config.toml
head_dim = 32
positions = "rope"
attn_scale = 0.177
parallel_block = false
init_std_qkv = 0.0342
init_std_o = 0.00645
init_std_down = 0.00645
learning_rate = 0.00639
beta1 = 0.95
beta2 = 0.99
decay_shape = "linear"
batch_tokens = 131072
train_tokens = 700900000
Each number is 500 + 25 x the weight over its row's rms, rounded and kept within 0 to 999. Layers, rows and columns count from 0. Numbers have three digits each. The size before them is the row's rms in percent of the matrix's.

# k: layer 2 attention key, 256x256, rms 0.219, rows 115-120, columns 0-255
# q: layer 2 attention query, 256x256, rms 0.225, rows 116-120, columns 0-255
k115 088:521489525517449475501498521515451489493494501513485553503487498453466518518486513485501537496500504518530565509483494519533497520503533511524516511460516457528512494515504498544483517488497534516467492499540513514493489492456502534529536544513474508522511519496495513484472519484508515550518479508491508545494473498450494529526489493490482516470519511494486475490495449542509485498432494507517478508488533523454486489479470506489487508506467528451499484564472505503523489517458544494537529514490502465508468543507531474553501523477499504475534485482490483505515507540532487483480559501520469515489452533529496473510465492498515530533515497508517455540495517494514528469472497521453536504493489547507445501494467501474498508549499518479505496521456559484519524465447489
q116 098:530515484506464549518482531486476540531472500476491440471494482514539490483525480531487507538487484490484519501506500473487519493456475487521465464498473522510495508521522470531477497534474515478559487521499496531496470483481503533495504541483465486495535515490535445498475515517454512496482469518553517488587512483526496485497536547522499529495473502494529495552497508510462449502495475482457529485510539501497484490462489534501525491525485453498497508518501495517514544470454549490500480513447487460473494499507503487500491448490523474527503532505488475477537494499541522482506520511489476522498489478493508535506475492493477521477494505499509478487511525490515507499503483549527481508469494504509520478502557574447446479509492514483470498451510498494521495552526528
k116 094:528484480488439498514529490481488490509484422485491544491499515501506532476532523501522502497519540544518493481462474516491512478507523505507538551520496506495513546527507508515468449461512500480471486478488518544483495490488445506506488492508470515495467505533506505500500539481527408435495518471487460503512490535522443505530491498493523480503513484527461529503440525498533505474502513467483492512523536504493479514495519528482508517518550522482488509492548507497478490467463510472504489483450483491515501527536520492532494517510511460500514484510489488476479522462471488465475516547510531505520518507507498470465499466456465534520527483509482459527497488487488491509472463536472510474528474499510471512494486518513515517483516488452506524469486488541500428456523515
q117 092:513510504499501493490522458490540492462468491501460512496482556491519535491483468529509529501547468508528492506476530523492480487503465493511490503506494470531500526524526524461569501520488480491527480517525500496509480448492452448486507510528517505515509528495512501518480512499487506474476512515519540525481476524478508451526471511494550450540516526553494514495472446484568505510473509470446480502502504494458473513522556505536518529520503534461503480501524526499505459482487548455532456474519477505483501541553511483505478544506523527512535551498470453516531462499491485521504485483511493530494497479506511492501492437510484508475510503503484519553502521515526518493523481529494502503475513513438506503499519466509494523536552521500514503516479490510511524517514547
k117 080:541513511519475513491464496469480498492493453507521498530508473480482549485495502464482504465473482491487481564534466499532508494516470488510509515473482501467508492498496494504508474497468491526501483556534548478512491519507491528478486476546475468486512491492478456507462471520530488536527483479498478525527546478449461506542509524543492529454501532513497512521511468532493482525484518541500468547543470473416496514479535457508501512490475513461476536541463524443477501515470472466544490504524504468502485537509499484565499505499492521480488491509469486534536486495514517479486528473501493512511504471531485484508500490508524526515517511510495458508503469505472524491462529532506515471532482513487507475443476492518566482532490533464515510490500498513513504476474465
q118 092:533535495525471506506501521541505492465531490449526492499499485508489523516468521461501486468519492514472530501500509468486479487538503524561536441474525480542476488475484473525456546503513494518483500493515517532543531551495497494506495461541483511522459513530514516523504527497513514515505511448507489536484488529517453488525456486524525494503471468495521458470517523514499523474468510533511497528490495473551551525481478476499512438488522473470496548505481489457522537527507486516500515524491516493505494456492544502473453542480471500474487486504541499511483521479474558461503453520493491559497499507490473447470520483534508499547480491493489493519513527497479505489515538494528487505509459519509483510477484472519499502545509520488533500514470526520512479438505492
k118 096:514506510469546490506527543517513511553509478471512486517525523519496503480497530491493494524500508529506518477515507501492478470529569498522525514501505502532502482495544488479480511450491510566484522527486495494502494531509536453531499514513511518541516511528482501451523532454536543491467494505512546511441459493514521494516555483454500487463498511506524496513494485441504513508480538507528479492495506510502482506451473484483471493510429486506513474531492505529514483505477477524459477486531548509487492470517514501542459522502477444456485492502476486518505441522493502467537492515505458509451499517480490491489484524495513480491500505495544461517487519494480509482507474475521526471479535504521439493558464524486507468514470552455490460490516496484518492520499509
q119 095:485474519462501536521496512501500477510512452531489482464520523499507469496464441514472515499465503507478501508483498483495527498504504494466485483508511497505513414495519507511506535512459515499508484530492541486504578502487469505430482491504505489523507476452486495539529483492476503505523491482535465511535478497519466477501513497525451506481482477473509522480458474553488464523488494495486489484451505514497513537488460477516531511520524510506496542485498542483541517485528478480489484540533535485514538475483483526517496524467544504455498446487502475549506536497527539498523451476495504484474483524488512493509528492497570513490460432485485477516529523518522510527527502495496511508514521463501525484447522482447487517527508507518504522474539477526531502494489531
k119 095:506474459492496539501485489480504515502499523455521508491547555514517457479505463488507494502518499518491483494526474481535475531496474525512555507540494517515505473534526502527515515480494502558502527571514483455500501524502544514477494495483485569501543481499514519496490463493439549507497503548501511552550481535515536475533523532489503499535469504484514513460471472539471475483509511519525468518489506509466513491533518526507528516474489513472492529515490488485515508506497504529493499486502585498473448513493521468516496503528464511449472514474476457508518517520507480494476501521482535510476506539459510494534486508504541486491474498486486518481505479489564518511547480490513560469488536504501484507481498526494527485518451533512502474510488520510504457498499533
q120 090:512501519530512450465497490516488482475476508509488543518531481531495529474523580515551529519502489428506480540515574474477506498519514495481499511476511510502451533518480523468506478504487494477524451490484487506508476487506552533478571512510527515544508496487453513500470491483500508516503552520496492501498493475487531485521525502538500513502464480505519501527450499493527527487515489514476517489488466482449519505494494530528453515459522523474479495527501510482510527453522478511526487497461508433462499489514468519504503510507492486513518557520476479559497478517502496550499505470542466498495502521513498504493512497483482489477564526456493506460489520516472506513474506519504529512509504439533491476483511512481471493488474484493472489534489462530485541532505514
k120 089:522510467539515438464455514468490479506548490504522510521516449442547514461483495462518422506538494516527486560510506489515500499499514467515470503490467507524516469487517481499534505521444513496503486490523525554479497463529504490496469479483477492492497511491510517511454477506554484512505506438478531535507542499500471529511485468479482490489503504502492488482475490482501463512496518519481489530518523521493484495547494469483459482499469538452491477525452490463530518463444490494502488471450515465501483482513543494512476523503502458462520504543488488483540479532507499524493534521492491465493510538518486510502480499519505470499528510543508511501554516464526492493488504504486504453487492536528503472512525475552505475499505510510480492492498498524489470439479528